Part of a small language model's weights.
Size: width 576, 14 heads of 64, vocabulary 32768, 73.9M parameters.
Architecture: RMSNorm before each block, rotary positions, no biases in attention or MLP, untied embeddings.
Training: a variant of SOAP for these matrices, 440M tokens, 3357 steps.
Each number is 128 + 32 x the weight over its row's rms, rounded and kept within 0 to 255. Layers, rows and columns count from 0. Numbers have three digits each. The size before them is the row's rms in percent of the matrix's.

# v: layer 4 attention value, 896x576, rms 0.0826, rows 853-895, columns 0-143
# o: layer 4 attention output (transposed), 896x576, rms 0.0767, rows 853-895, columns 0-143
# gate: layer 4 MLP gate, 896x576, rms 0.0856, rows 0-2, columns 0-143
# up: layer 4 MLP up, 896x576, rms 0.0869, rows 0-2, columns 0-143
# down: layer 4 MLP down (transposed), 896x576, rms 0.0834, rows 0-1, columns 0-143
v853 112:152097085112108125166114147113103162139113111114136161133122070110082097136205135133117144122144155115117152107123162170112128052089172158104159155118184096196125125170117138172122093167167093158164216136153089075102113145150113134197142135174162082175171146146069157104069117137143165155135193126121135119125099118124114081136087178160124092162103138106097161179145162117126166114129092138176124121095104116138086150180122166092135
o853 103:136080110149204119088144109120151159090130178080085137118121111126123149106101110122129122118108140120159117125132183163173193084149145049080128167155063140164107144116116124211132123141131143107133165112093173124125154172131117099097060164108105104130131149118117169121141137106109127071137121160054130088104113135157148092114072132082200114086133125166096106060174072102135060135159130102125123103177075080111158088175098106140153
v854 113:092102113157180082121184105061124031104080058160099124027125114163090104121116143160119096153105133128134155147192167133127086093134133155089106122128125153199107157123131137104094160118129199146134155165123140102109163127106158145142133118122084164121142095131157169141108135095043097091117111129133055122165111127128123110080124190189145122111117124171117124112089105153078148090135111163151127134161087111055160105083163158091118
o854 106:093163084145175129157111119100173142146121071074100154165177102104101131155098158140127101191173085059126177155136098099142161143094146121105102093134137142144144149131161133199137109138126170125122116135121141115133125100084111159135149088212159112143103172128104149088136125125100115169169153112136218146149056160151148116100084155120058134105146079114218104072137110156140112148098053173133113145144125124154095100163105149145158
v855 109:137181120169116138149202101109105149169159153160099149199138140098183149126125143136109156047102133135171129134076095101141116104117201168136151095173111141119091126123187166098129093188147161136126128110074076059128130125170121121184150150142129053096098157109068151176119141073136132199159150110127104110121137174140131133010104158144125152100141122092166153172167133112138132143188178120033121146095116109137081136072153125130136
o855 104:162161137160119148175154154135216047177125237144111089108161130113141175083107136099084172101104147156124100109139098144165144080152107114148100154130149155165123133173141186097161126072089119172074153145078109148093132128105087146102099057134094109194206152154098131095169104132178097132136116147143117104079160141160135115126131167140175235205095057165142195137101150116127131135166127141137125069141131129112115109107165148150124
v856 113:165098177104126103133145127124167124168116145117066179135132159152132096138096097105096089179112154121140115057133181115111089123141100144104138074134086122120168094128111155124089158130142111120091141115153102165127155165121146120093123176083095198153054120143102076120186163130113178120082096132100096189142178146074106161195160105122137128124119071121104138159111083207152086126112121095130150113095145119168112162133106163177020
o856 106:090197143168133086109203142124120144152148118087129145126100125115117097138070105134166060130163164122146118197148120047146127152165174129175090123222129191111120111109083159123112097141174126155122081136100131110137171097140114162103158159101126204116145134129156102101191150143167175119102084122134079105139110130141084061125134117161101098146162130147155179125150113115149135123075144182165089110142085167138098139085163116079137
v857 113:151144181121138138110071143157119150100176110103121168123127145124159116084139162166122134076158122100096106093066157113133069082091143163082113190130078133114125078167111115191089147162114114192102152192103114169191192158159051131082110136078092164105098072096129076141137146164129190140212171160130075076088115122079136185189170134103142116147114154122112143135128130145180236135123181101052099133120132157137071180176080111174196
o857 105:112130136168042083113170087051133092101066039105181156076115110114125178089116124117134160126122124140110138107137109148149086129160155110125149145144138114150142131086193092139110155081159063104182149160097143119205133103140150130106141167097139164180157080135141176135107202123164110113102162117130069169118129182163102123131191076071102164084124134156091130131145063143204145122111186135111169150098123188147165106093115073134160
v858 116:127188086114142083126114145101157152116138130105100165138130056118158202129145155119147095179085175086124102115123165125142115133173119159138160125106169130206138095090093164142093113128136134161120102098164129102161116130176155130084147146091143078141140152097128126144150106176130192166066136139129166094124114132134125143106132164146150072125122136154115127136132114085097112156158106125107139145088148140190078120154135139107207
o858 105:132147091127184133146209122129091179129170116166157128120095116104111092138120063128163103183122180142149137150066082139137106163061131171107115098123148144101166099125193104080110095162090100103126118168096112114142129096129163163132177144154148127123186148109120068111097096154118147150137124169057088176137129133098154124136136151109104141158201153078120106188116097138110115073121141146126164112128082146135123135218168125121125
v859 118:140143124191108125136108116118141149158099129153174133110216100193146129136181140123116129146123146127116103101140178133194102164101148105149152152065128120141084152139130099130179129171124124112148118104106111121122130124125202091085092145156099115143132143082121078148139155091191171051132163118122169151089126117196110128088112152156159059164138156171095056128092226091111143100117129193122138144101093152124081162114171097126128
o859 108:084147106134132157141169138104171123141138112144072142121156074121151161109167095149172116130141128166093150089148091136124111147100087126135163155140111101108136113077105229084140117065167112125147120112108145138122195116117167165072088109099119100158106118185177115096131095070107110081111111144120107117130125093090119119159190086091141101114107175123122078083122143125100127161151108145132101139123107144188119159166156168150145
v860 118:135091145125140150100100161116112152112122105131038086155086130141101138053043044156206115153100111159124130140145121126147117142078108170104119107114132118123122106134106060098137148127156128105105105176138111119127057166110098127127083145123121161110155156089083093127137110133159123130092155092122120163155096102115134122135126183128185124156148155196091176060154100086155093172154102129202123140144104140119113164096087163141155
o860 104:132050111135125116095111118149140146159125111091118128139141095175134102120098095177051143094127088165060068144120141135115120158076151129085157112132102178122161157196163107052074161086140153146138127139175151130150133163057139160080128150115084139090127160118133136129092089149083090101107121148093119175117121194109146119116126182179141117136090106173134156116117141169104124072121099112128166067113102134062121101144135136205130
v861 108:118174122139112154123145086116150141061108105141122123139107139162100156179112136141162152162082159082105123143110136113143143162178126134147153098094167141151101112076105119146156079080093144141136135102203159090143117109101128131136146105129147170143071195139124123185081136228146129102134128152212199130154167115183116144172164126164108159157140110058131166162150122122120154085129125118117087168125133148121168101162096173117146
o861 105:165091148171093115112085123123149144065105088158112161123100181106089086110123000124146127118109148112102057152101130147190064114150116098180138141152101052116140135093116124118148139100035168061126105141114092136141142083159055186105145115164115138048127143146135172143143112092152137104113152127126115100182099159118145140091093166147135122166122192155163153137154179161176129093160143153177177120103123232154139171154063113173150
v862 112:139132139142123144168079149133107174178208088131159110154119114163105092097137138149098110129137208099118094098176123167187175116138154129107198127113115091114050143110097167072107149100101062119141124123126109111117100134157124102126139172057136137138067103116100103127141139092180100092101169102154109118113173114131155189112150168154119131148135182159075142162121112099124148111087148171130156112155116072180081127119123115125162
o862 105:142157153103066132187142139115153138123138108149154088174076092155075037105162143225172120113132133123126132092117094082129156136121130109081138167093145213132146132117125156059105161105113089114150095153134168119144160177121150079134162149141133130144144159144121178101094132139153098181138106146107153166096138128098150130147146093064166089198121191096150108175168160053097108122114141152088164156091122087112120159079178107100123
v863 108:135129116154095138068122149092061186156159037129104109105144123143140180107118099129148166147104129131088129105110167058125145174114124165133152110136194117034140111124129074131129118117093054098179132153113108132112140135146073155193098141102166139132155140118063169102143104161154172124129116132165086128079109135161127146064112154116150197081084157126110122125059104168160130178212125137091190149138155160110130089179126157154117
o863 103:102126159170195130167124089089116157166120167148102133057147162085130074078092178104153125151164106181048139175108075153100143042072134147143109105159135095095128132116211088145081157117109106128143130148157129095162088141073152163123147141142114059136154152118130150078097135118206160116120110091163160114143131162064119152140155110145157200132142158121108122118122158116167159142098159166130115105104065092102132129121109143178164
v864 117:121073142163161139133095085151149150140105104166113100162143130131134139104089083084153135158167080102156132157062077132096127189114143091138130158184135139129134178104150172113112118161082126129124092150102156100162166178086138111168102101157090158070118131195119088145140118120170166142219099096140177086110145155100094101074097172128149117163200119168126151137146077133136188121128093088109115117124152088115101148113101102147135
o864 112:153083129086146099106120041133137105153134075144156133161179114157176099099112234147102157145120138066111120103136103110067151123119052169113141166096178118099098120165089083119090084103106148102110132110108169146100128123139122151108106099098109107135142132128129183133129098118093099095073062170130130142137162147080107107129147114129099189192140128100167121117138065100179069144158148176087165085139159108115121169126112088209102
v865 115:059123104094030169093071153131122160153159134114171128101181138118131121099076147089115155126202138072142104202140101112180134124172130162138094161083145087139104148107113186156171144157148152090119111133134075150092143119121098087113127196162185109140157149119148151198193119147144106124169085127125210117101155134186182110172142189109134133116100052079164168120084129149051154100135131164120152097121147103197102103110130107089123
o865 106:133166085083120117164092092135147164115162123137086128123120130136158157130145119086078174088126157182202139136143097203144173111182090176087145094151123082109087106107084082142148115140150076075158103179162102136103121201088106138123146194080122172112089151174130112153031171102116151124076127179132072171095140114140217127191109107087136150130181130121148108181113125186106139068126163136117137120182152100142131143166088115107128
v866 110:200145146154106132146154137147124067092156111127132155180114099195122151115167123135134123099102132125179135104074160130119176060116121113105137169104183110105124141171140100133134099144067144153113157102141096069122140126093124112125147153093143144091081133121085152171076100171089122142125202138154098106147119199122098116093154165134143132119109082139188143149095135100127146073155170135169163113122148127102111140126175105109099
o866 105:146141154149221152103126193143107149129106075133163074164134163123151108130148060188120191090098111136095126176135150093069118134109124090135095128056080140136070119164162120099107161064090070123148141111111086127100138144154205162124159131078100090075148147125109146149129152136140084141104147094141141137109103203061164153117097137141064184113139109076151127088132161150133141160193153142120161104177103117111096161141082126136125
v867 114:121107133126175167111166132123093161100106123125108141144175086131158119132124154116117157097078149142135113182117093103070085173167165078115113139126127146099083117117082133122127112143154143133088132072130097095113115114188125158087077162128105119095159158091119081113091134073164154143108145107081138103115101141151097087170073118101151079123068092160114065200118065093141063168100116168119122064119121091096146118123076134099146
o867 105:145160094071058150100158113154134121162135183144107081172086099144124090163180095157117133152135172133157194156079116139136173040120180143120155116160149087084137114152064141133162133119137160130134084122150136111124156128141152117099150114137128096217138135114146127087105156072123098109109162126130064129113130162116080074190154136114130125118188046116108121102136136120101087115176159132095057097140119142046122160148119087102110
v868 109:119093124134127179107127155134121108125080138151072060136101065104180089165144144148123135083131129142096139175063116176186130151133214101092091133122131099166159107036085186088083110130142117123152150107176189187083129103190130143142135130164101127145130131195090092125121102109120122149091142139172114130141195048113133130131143114088149081130144170082128108118120086097147149186131119181123103128154110127090123122116109194161145
o868 105:157145154185070081152148096139137143085123146123097096153143158120103140118173153083173184087115089131188070126128117130117155075119146131159108137184111084117195105126036080126147164093110101106084158059159139154146123156122154099201073133158125134124165071112137135140132130083149088116163174125146166125117125087130168092121130130110101078119114138098083128162167088126154049096182120120129084086110141136100154125098159167169076
v869 110:106071124098183149170162105112158097138066133154135183153100146123123111164091133114080031125161165158161109102117125138167169100157081097127176124113120137084109050066134124121074126082098116145137103141145132151156118097084118156121156162155109090098167118086163153170121082181091112159155142130163160125179132157104142168175121132139128140145160097139164163115095127155153123116138131129091100122122069109123142126136124123129092
o869 105:104102144080152095089235153140121156151083144124135134171114151116098134226128131159152131128109189126130094112108104100107175157121162097131141132065083181119114083167124131147120147159071147109136115124111179113162131154085169131160116148138103110124124153084091065177120134127130135171151112145086133082140034135113156139155109180178039188156135072130167162139147123141205145162093119130114132169175081123137213143138132144115049
v870 107:140136109155094131138101123072132174168131148098124168142073151108165155123113116085189182154204152121079116162173125138125130156171142129127145102152142111144195125175138130137121137088128062106199126132130150196116131138120112108119111127161118112121136141158158145175091148140112108182094083145080202096100189086145128105140118199078133118134119172092105129112134071152076080134147107172170137132084069112178140088120160128108059
o870 103:091113102135174094156121119146100146113172107148133126161174126098163096174167184116130076085192082121159146136151167089162134125119168137129173070111192129086171138136112076150097134124063128145167170121116071126078164140132107084182130141174086139100142065088078169101133120113083164102182107156105058093138098167111116137168172116165128073080105168166095081206144157133153146084105131176152146133091118144179132107178132137107144
v871 117:125135122135118121108124150122172129136174208155126070067176147188152161090095205079190157172128120120161174184101096110061117152135156120111108136188161141173139191141126125122141163165122103128132164142125165113090134077136132144149137116108165116136112108170203117078120130134144168154138107141137173112067136120110114139190094161141089105144083101197136142145127089103084143113130073135133134118093155148094155146138111085117140
o871 108:100127127072122152089067116165109120166137191112149154159206080165144057119131123162144138165101150160122099151113069151143159080194091128063116117116197135164162121120117159172120076146152151102167107113131149123153175158105156165127160137004082136163183147166147190111150092123113158118129170086147173097159097155155104101118137110125087107134119129061106124157164104172148096141202193186150114127059132108138129125139078128176056
v872 104:160103121135075060152164155101111123181125106063139211152104119165094171098119131113119085144112112138110137124138096128157140207131165090130145166141139167165112152090061124108160145117088111089063130114152114142182141063110106175124130100178110087104094174135166126091164173190140137169119109132118203128168120126196077145164114104086144160102105146131104116119121150116114157071095100114103144121153091090118097114125113161075112
o872 098:140142197147119166139164070162146101202134105152144095140111083104109069180162154152088212170157164119065125127072070120134173172126035160130108151167127148112169156061176134134211108122162129128138152150121094148115112115053101171095137152145199182149196133120120120129114102071144113145159159125100086101102130093138113184147117114181117087146164075109107106135113122123127095145130080144153144120131125171118103109130165114108106
v873 113:116125132099083146137099108129100118141073147074098126119132200110187149154121154054127129175181123152166139093158118148107125179175084099099086156141169109148102160181127084108099165068107120079202114169114109153080077195178165133150161125115157104144126122129127030103111101104146053142053111139114089188164133130168106148147238119102121141112144196172109115123061150156171132136144113096140120161100072089106126128166123148126119
o873 106:160144125089126087188077243113089099171114128105119108042123132156189135138110130143104130164125086107114120154152184142112132128090177170104104198075121125133159125135074145080111157139117074127133137134154112155094184122146147178125074151078093128119181128158146078102136099129141060123114160131117149070134167098118115053129118122112123140132132099088126154116099060195078145103152122099145120111128053121172103142124092075167135
v874 110:130178137126125098207165105098093109153132120105126110155142125133167107190102161122154131135110163157188136136124114151131119090161129063106092112180175157121156104167135157146147140141147119090150103118075147108104144126149111112110117137091143166130073185143145145115122130189114081151104175069107171138134164149139146135060126096163110096149144168151135106091197103177192114135091218088114200155129098158137117155107116110145120
o874 107:197113128096182162116127101183136087167161127094109136182170182115107079141134138117140132087109121100114212167122112115114111139137127121134130151130157151167090107085161138157174106157084075132202176120130105177111096108041131141089085083221193160154100100109153093182110099187115112159125117140131138134103102122178140133114097182097125110097123119117124119139149107145131150141080127102138159177143180099160097097102136131146080
v875 118:120100169130148176096185109144176103157130140110105118073152139187205176151115071095144139156088077110091100144157117160151191110162091163114152142082117095156135183100107136110181134090193135142054169135117125049162175111122146124117119154117124080107129101170134100159143095104151096104156042109107158172102137112113134086143104189102048129161114137072064106124141119158101126146163087064152144114107149155082088146149129079102100
o875 111:145091142128131107089071156077198144137160079101148088087170134103210135117123133171129182098116078157115148106143152070136118204153089146132148081121138092074136088188109142093137133126157087103127146160136131115112161130112107153095109116078097161110069133145119124142159150097131154107179106158127083183123140144068137152102102124140112167115138135102083129143079189165083130177040157115157152206153100193113153249097081173142126
v876 113:138135127142125116124132128126147172143118120111068169138191189111160073142123177123075103093084099119146089057166127093117175162120080119175086116146096127159179111165154112151134122150148106140120105149120111122195109119133166115131148143092177162170125180096074166148134143119121101102099114142137113107103136099200149174172131077140172123108148075141121082111125145116115153092142119133165120127197149176146201097172130156196156
o876 106:123129098148142225174114102134164168158117126167087134114136184139114071110130003152142122160126111086151074121138139162108096149171176147185141118108099080089111115106099143190076105112191143139100076188127155134175086101127087170149139192160139157134129087139119107196184104142169118136132131134063109156085060088136160145080154094176113166101104125103125201143093094127125139110114171144137084175150120120107141094162155067156177
v877 115:087107065086170119164149124153132129122145162115116150116160132067124179152080139102138142139091091098147116145093136116170097137181099101154124141153160109109160145167132107139130205080114134045116103134153123170145132170126113054148102179151119148130127149180176159164097112140172131130098193123140173143128145165181162128158116168097181083171114180128116133130128185107105163164121128165087151094110100147159117123103079104104096
o877 103:092086137120135116121176116157131174118098118145083169137078164138095098111084120128124121145164113177124121134104108093103100089142152152106131194167144047244163131079073125166113135123095170124138150110175093111160099132191128120099069147117100139083067063171075125132136101136114145141078183115159144130169105140149124078148121119149138108158148157148144092120138061136150130123165125172102106146136081126152096142139107160113112
v878 111:143101069122148101170100168180107110116082148133113104138150077099204150149077054104144165121124107092126138121102146102122167128139154178109141129085195142148110117174115132194187135082142127093123111178113137145138132109121136112175128095197154135109127114095079100151125160113109132249171120059180066131118120151130188179181130121149144141117088153123131115113077144187168119167162188069061125170097124111118159154151115140102079
o878 108:117180131149157132131136112129109154166063168110150116088157144114109066161097134133122208107136162128154124150160139132131161130089153171116155138110105173135184143177123093143159165132079141132149149068107135078139166096131149103089137121099117113144114095163081136113114111173124129118139077172137157118110124190104103159167147101134108144149125126176123160122101139178141093166155162121109098069118149137022121100094175097136131
v879 110:156080082138089162122092125126118131133165143093177143118094157094139121140128160106126155133152175145114104137117145146136123148145082144220104114125052066098126141121150138068123095165143146061132126179106111083138146202137110125141103105089166124135125212128122142110132181107166161113205133143093159112142122063120148136101102172176154222118142132110183074103212142121120091117117123144133103127111151133159061118083135138140088
o879 106:105082091052118135141126131166046143136200134178134147172115096123148179164172157154136078107131136154076066124172111145154162139135136153186121099129119142149125119107085109115103157135136123139104111129119141137118139141141173087157106129150134131140077151183132127100118169147111123115157114088074149149127183166205134186173121036165191143129100146141135108125077177098096156137104133077067034069164094132144130228167152105103148
v880 112:046140122071161152158126111104099167113168110181057161145087127090113142169166141159148032162134183052116149188129124152148096134129203135170097091110116144153105114099162130095154097077142121091117111115090151144163152084082100132105103135135169148068146193183122159168102175135121096100151103105176139187143070119127128145144134117101119120134071140130110102154202073156126149107104124094112132134168133059186186088134156167128135
o880 104:181094135102138125178137122145147132122174142128125175175132120136078109127122120117176139171131148133128178069125138114136126220097127139132143142151109061123172131078147100088090132107182118134176009162181152103119115140142118096161190191165139195146132175129138107086181120088104160161182121089116111131103123179145146156127151155157142117157151139142152181085143121126136101146108129177083088125164167135146083084116159150103108
v881 112:125103139187194165145121135142116104158187055069052186100035164113115151112133169138112138090137062145144129165110105102121119069111153101175166164114108126144129070151166216095127041067089126127086101163187136141107103110116093153146142150126099081120097074140105096123118108169147179116048144178110120124108125142024159150170131141100173160092114114145123132112096112170098136126127093144202145112115099146106102134160155163082126
o881 106:155156161126201103138118083120070099147134120117123088069159054120131129107148149125147171117109164108113105114163162130130086120139122112137176180194083090079143116130089151165045129110199107133134151148125164204143167181116185117101152090126083145148103085113163172094155111187077143171125084115121170095086118131084110161126139113150119133128132197113126146113071174183079116119115094140085139207131117161072129159070090131105099
v882 110:155137115132186118120127075142137103138139094155092132147176208171135128137092096141043115113180136095085136100103112094108167117137127103139136133117116177116143103192102138130213077124125064149098180126176094183149171120123112119144089147143136170132166083068132164138166178097173113125115089124113120124112122187116118141150071170164108131191116095158151178100137122127146110082118114182125083156173150165084150103103103168133136
o882 106:116133103116096165138143099095114157097094133072145127122096111112110134131150152162115118138129145105171123130130147113103120146101106128093163123078112104138072151173152159167079157123184136090148154111176141143185119169141147108110147142105120159063140159154140193131111170125194133107152073106135141168194147146115141092146138147181099124125122049072174176190137169223122150075148124146135140136137151153128108101138178170156130
v883 104:110134120107144127131160112155168139165160130135116089124137119161153190076091128110054115168141130127149145136230170139077105118149130072136123102097171143132127077148090161097162131130103157085130127100155118052137076143092158150115159092197167158111127091153125121131134116090145107122112137197108091110125097142137197058145175115124066068098137104077133124083086121157092109131121154099087158157109142103138139142115110071168102
o883 101:093198170103126084159135148135076122117112088163116162188152136128093106146185125065098152153088137153152203149142108122129101107079064100130138088105139137118151167125151139160170120118179111107115059105110127146111173108099122123085141102127134146107046077123122141119082115180165068122108104123153145085148155166090137098155176098083148107151136095161074153190039133123139126145139143208116131137102113128107100097127106133146116
v884 109:138118083090097161088125104159139117166124102168138091096112092136142143116116142146127168101140128173104133061189136125138172108124056092134178133192059108135076176172173090179132132198087171175129134204125136171103137137086111175141126103151102129121119149134139100083123130057177114200078172168150096091159126109104101123144092114142151100137144096136078099121091134113104115111137158129159178125113100084170123176081150094160133
o884 105:122151137154102075087125151127089175174086125091111113176103068098161059163099088116130129079199101085126098070178168076125102150138127099144084083064129140070123146173125129154139147163147159084120143133208181083157165160092160095218147080157062082149143095139155146164126169137145132149117141131183136114176109149136153118182117118120076145078148103170116134154071135175113164138100150056166147134191098049143105105070129097162113
v885 107:111130136160102134131140153147132177133131086118209143162172144083170121126217156117147143150086050211175103115159143175121112036177111123068105176153160141103134131161104102161175174062104126090144106105092136143202049137159154120082093113173136120124203126073081163188102138121173130115080094204102083132104114150095118064114115153148060162127153111134086117125102127142189107110096131056130130133107127151095181151110150103133165
o885 101:135178124097166172162107125118147090198161098127134189122124133089150094067179125155028085124098098161101156071176188143127044114071054143110129146107074089125072149130109117133116123134104141122138154119017082161134075101149141097191087101194106088114138149121117071059138126145138116141139171084104138104128123082138121100114103157113136154184087151104137146186168216169115121157160109118132150091144064105124176142155161136162085
v886 115:139115139141165108126146150115081174123179197155142146036177100170148086128116099146152055147107144141131140172153166099082172159119104089169189175112160145109086148144137107105112128075120127186118139136159191115111179099124119057128113153125118109110175112086115155084123072142129150125135162059205159183130080153125152162129105121159103168166176114148123153126176060139144152117110200087082139117112123173102085124115093216138152
o886 108:120118140180131158106152070143175146169129137109137142170148099065107148204118154174096115133099155155177104133061196123135141105111147064091150173159184201110150099098112098178148167115101161074180134114078114073145098122118200164096067129136167135099099143115184099142147071122114205154140141148148135146142127187137128172133118099105102120171116117157166167140132148126125060111107160128128112049120131190166115096111142138123169
v887 109:138110119147082125109132142111212065102157145124102163113108164108089138059107112135151150144101154230172115148105140129171101164128139134143116123142079124135125136173129104140149117107117124148175077159080121154034149169087185102167166119086159093119161169103152138114116140123151142104185147070114147122156193133135134125177118135154127111164092179084125151158094144104148125119146104105136119087136144116115143108141135138095160
o887 102:115117138078158148109192119127168101180158090161070140064125093150122139159098203116145087123138143093079181084148170086096153103165134111018130133099178107109146142157193088169109125091100170149127175128088094125108143092097099119130097150181073165110099129145141198100160119092131090126126079132124106092171107081132107162112138095094133116111128129130107197165111107128078112130086073134201130125175147107165164130156117120134115
v888 098:109154125177115129154080166124158145088135116087137098157089151111104089107083090154163173129144122114151125080100150131198146134087144079093158171137108129125135103126158149135083115078106117119151155140099105124134124117185113133147200135082158155034084089082148101118128151192189180145097131119113188162120123136113119124126131119116085085053164081151118121084110126130093092128114085109192175167159098148118128076153158138120099
o888 098:145097170152133121091116153133142119226127135120159109088130112136184060134136140090067084193202106126116109075171149145143097087118145074172119097109171103086144143102126128156080148204160097155141127052105135147107127104075113156175128135114151113122151112156119080171132136106160179115095098149102142137135081108164091083107064166085170044142122218135145160075128113057171154147126123117142119172078127136099099119109141161150108
v889 111:097106128107133134112106155108101116138043161137129125089028112168102118124182066070103123069117063143142169143173215102154057145119133115115085156044120138070157118179077181151147124073148114143127127086095134050176164103149151164116162136102113117144152083137133143139091152144047185164186136105124098114092124155100131184116161148185093142127111128146130143173125136130115146080100129122110138113151137125096122181089114083189088
o889 104:118140163109187073127112078119108124100062120108129167092074113142106129158095129110156085130089097142131156124170127172134137135144137143132111069132105108105067129213098112137115168113176072138153099143092137092113081139143124120157107104238111151142133150165104152135134101145111105154115090125160096081163170138126104183136142120049129167108106115146096104097184131158145084101140167117087150128117163095179110099107120101121066
v890 106:098081161133162087105175159110146157112081145151089102149124146106156120122104167168140173110151090123101193136143096190130118161157169153159130132151160126060110116174123117207132169080132122185137165124091153101131159063127101112087146104118091133091125165110134135171126062112183155145093121101117100153120142108082108095093100121121148134146072083113180106085089120114148128139156078129133148121152139133141131073149074103093105
o890 103:153113162149178141104053153158105114119103146124129118102116116101185134167104118096041148142166112185090143143191140112112117091143088101109154126104145088141184093126140076143106075140056171109100113143100139110100080122084044137133163073076182083162150129126121159138132150086107099120166187125136163121153181156114131101155077127154157131188101053090119121144185107148047101133206114196143083118144123088090159109105138135135127
v891 109:103074136128162149095150102170192146178167098111137132127113111139101122140168153167062088146105111104159094151167152117114141118168099155157181171186079036163142186068109149113116134157131145185194088141158136092139131078143121127217127145116075116143105064080115114089127107152102124134090133120182110103096128086128109147186161164179100051114115114125124106150130123164098123135072105098088131080070153154106162158108118162093175
o891 102:088141123160107134090132143121153184130142109129145132101147207109135167088134148112138146142153124168050127127118106097125081126114107131112140180138196169137163120172116112177123135158134149157141128088113097135112132091108174122153152144123125126119155160125194088170127152083154098211134171174088161137115188107120103092124116118149112070109155078173087194077101087116170128086070100179088105108118082106098116152114140114115106
v892 112:102138149104149136119197108117086099168128122110143184145154080110108162145114063123126111097114058068114131115130154093065142117171136075127047118165127069090134098136144118154183108083181101146108179111088126161128125078108098142060109167101129129145129167076167127161152148176150105173172126152094120190143148113145121141095086083179125131135074163121100111147163157127126060157132143109130107135143141100175068101067093080163144
o892 104:113079096138105136070164037152141114062192180088145136101144133093105112169129132158081092102123196138086132162140121131104105153122152158232172141088160121143140152126123098132107091127097126109106162119145163167148121126148125176118120114109172060157105160102147124145113116101184092152171135080144118149057115112108066103134113161134086145121083099174160132146112180134138110190128187156114129157111214148115149124150162118126119
v893 111:137095130144122088109172150145129118141156056120095131207099162111141140122151120087088120188159106142114148115123147147124122145119183099122116184092104086146137096063122125139173097127088163140149117108075106147153176141137137150119133136153147070097186142174191082095143142143144128150040114106087120119105113112111071186146146163119190101129138189128113188152161127084164181143146116088155129196102165117120106088169163115109153
o893 107:133103181172109062101162154134098124184104096131146117127201126165134131105114149125138080135156173077113164132121076129164123167126100118137111133145135126182088155168175173090171134128119128155154129153137162141131160147177177093112152150105135141162188111077137101104130068151172117055134105127125166138162123095143097059099061176171164112103113069079166114099156131097099106119093148125083083127116141116146081115092118120144146
v894 122:152135110119143075090115165129102145156137102113150115137101148170111148160080125103119149123092073114110121144147106171109161145190139163113125106154091157116115113124119099148125165092190088146128155065119107167135161077177115194122157103196143084123099154140105122199088109122112119138212117101143132131136068082185096134080137102113112132128161100128112136138130118134139119111142175106085159168144110092120137139099157111085097
o894 110:121133108151121150072139125116124134196116135125112147048106157148156190135100175134108193153165101127132168100089185156116092093163200160108131122133126072120181197106110132102173104165117144155148152130111039107125081159132087156132137115100103083109144093139127123140134138155142174126158123139113161130145184117150080136095129155078174181135068123095150114136131159129184153114125139099086067134076198093169118163136108100136160
v895 114:102127141145092076105085110114129155144150163100127113108120109073092098136142103140092125129138125219146092193255116147207174198176165144086204120135144128228121161169158151140129143114100135114177176168158179148130120108171130155207127155154089091174124091172100079109153163180062128104140154137134098127077109143083212094146177104139126142154129162136125142142119191122102123103147169147174156134137159085115150079078147151107106
o895 109:144103134122142121148065171145152154126104165159158139107177107085120109108153123101153124160203101078149116158126099132134111126091109111140149215123149105165206162202085120184168130144092112140160169192142175155106205137141109151160153094174141070173157172139114164187111207142157160053105142102075089141122137172096126093129094116129193134109086200133119161103081127139102130094120118077133139153097127089106142167055071143084117
gate0 101:138084080147141109134170129118145092116120120134164150176167097088159121088101105090131120134142087141133124151161148184216136139078148138088136103206149198122121125110079144145132120143122053181116105148092100179087134190106136111085137139110115115124137130145132107114124137129113118148186124143097092141102094138078069127096078182121129125093119152038124140157126120095116109147063117153083165117130115088084155113083148107153056
up0 091:075126096115118093100049170140079102101129167152129101139096120173131141160138120122151148113122109076079120077162126102109053157170125139118198126097062137125155117154142075138105126142063144102146145100125055099142146119152131100116118132043176175124081124180124173125088182082090224107143094159175125064148103160070111143139091151109144143074128077019129152118066185140109113077132089111138130113124151133171112143062119168073128
down0 098:121115177165130094160125167181121079116155160120125126125094125177102105125132124190128102101032154136126101088183059140114139106161124132108176125067160096137098132187156113145111180115103125113124139104108136139140131036123142152178165169102081129148119125171121100070160110107144104083156077154160130066123112095189146179090092060156159118114116149136105136161099165155180100077174120090130079146165129174154087142131140099099192
gate1 100:087148138130106095098168159099086094090121173085191101175162137198185156134147136106126109135059142167088129088135098085138143118106102195185103118085104201164150190116176131134153134126122155092139116201157133069126165165127111100122147134128060129069112187111166149121147142171142082112090133088099158125135149102124167121170144118182175138166176109122137096087095119199061143048188132137111148120078124144095104121135116163111096
up1 105:171151129078112175113089165113138169146164116125145166153117085134123115123089144130179134146176061110140131125113119104152088097136128123111156141085160171102112099076067122158136107073118142120125148047112105119137159133098117137146190136125086161074154163164180079132136107102101163102135117125144091089138133103167150144117101155112131102142092099119132076105149173144114131181120154123143095139178187104085133085123084126152166
down1 096:147152080159122047117122178129105123151079083185148064081132195170199144081090131161132151120141073114130138060181122067135139140140149139139129107106109135167157183120122076103093157181134098157130099118060165064144143107151118093107155134144209098140141158132147149130175139136146149088113155113165144190122151111073129105138124116167162102121152112089171172086133098203112147075117084176121183134142124138135130128082156122052095
gate2 095:220158107143110162088100184160124140167205151128112110133150123147139120146138112143100150180129111165083044138110109127141126147131074122116094166158122132145131121116125156107158163108082083122152186143139105105168136090194140107125143141101086143162152123123088117155168138129108141092172149156134082149141083148106122064146126144146157069124167128147090178130172088131134124111150121153139126156152141109154101107100121169155112
up2 095:147159046178146156132173146080186145115105108131096104173143197093095116135137122127173172094100176133138135127098117084086151175112152138104100097097158133133086134153185124166127192145188144112096109129162129118236138116118086177099104218175124144074120127186072171163143133101136070124115139255178168125080100155129144143115151149111148129092106156034087112108156096098164159082152106091114107139168158150069163115144095144116140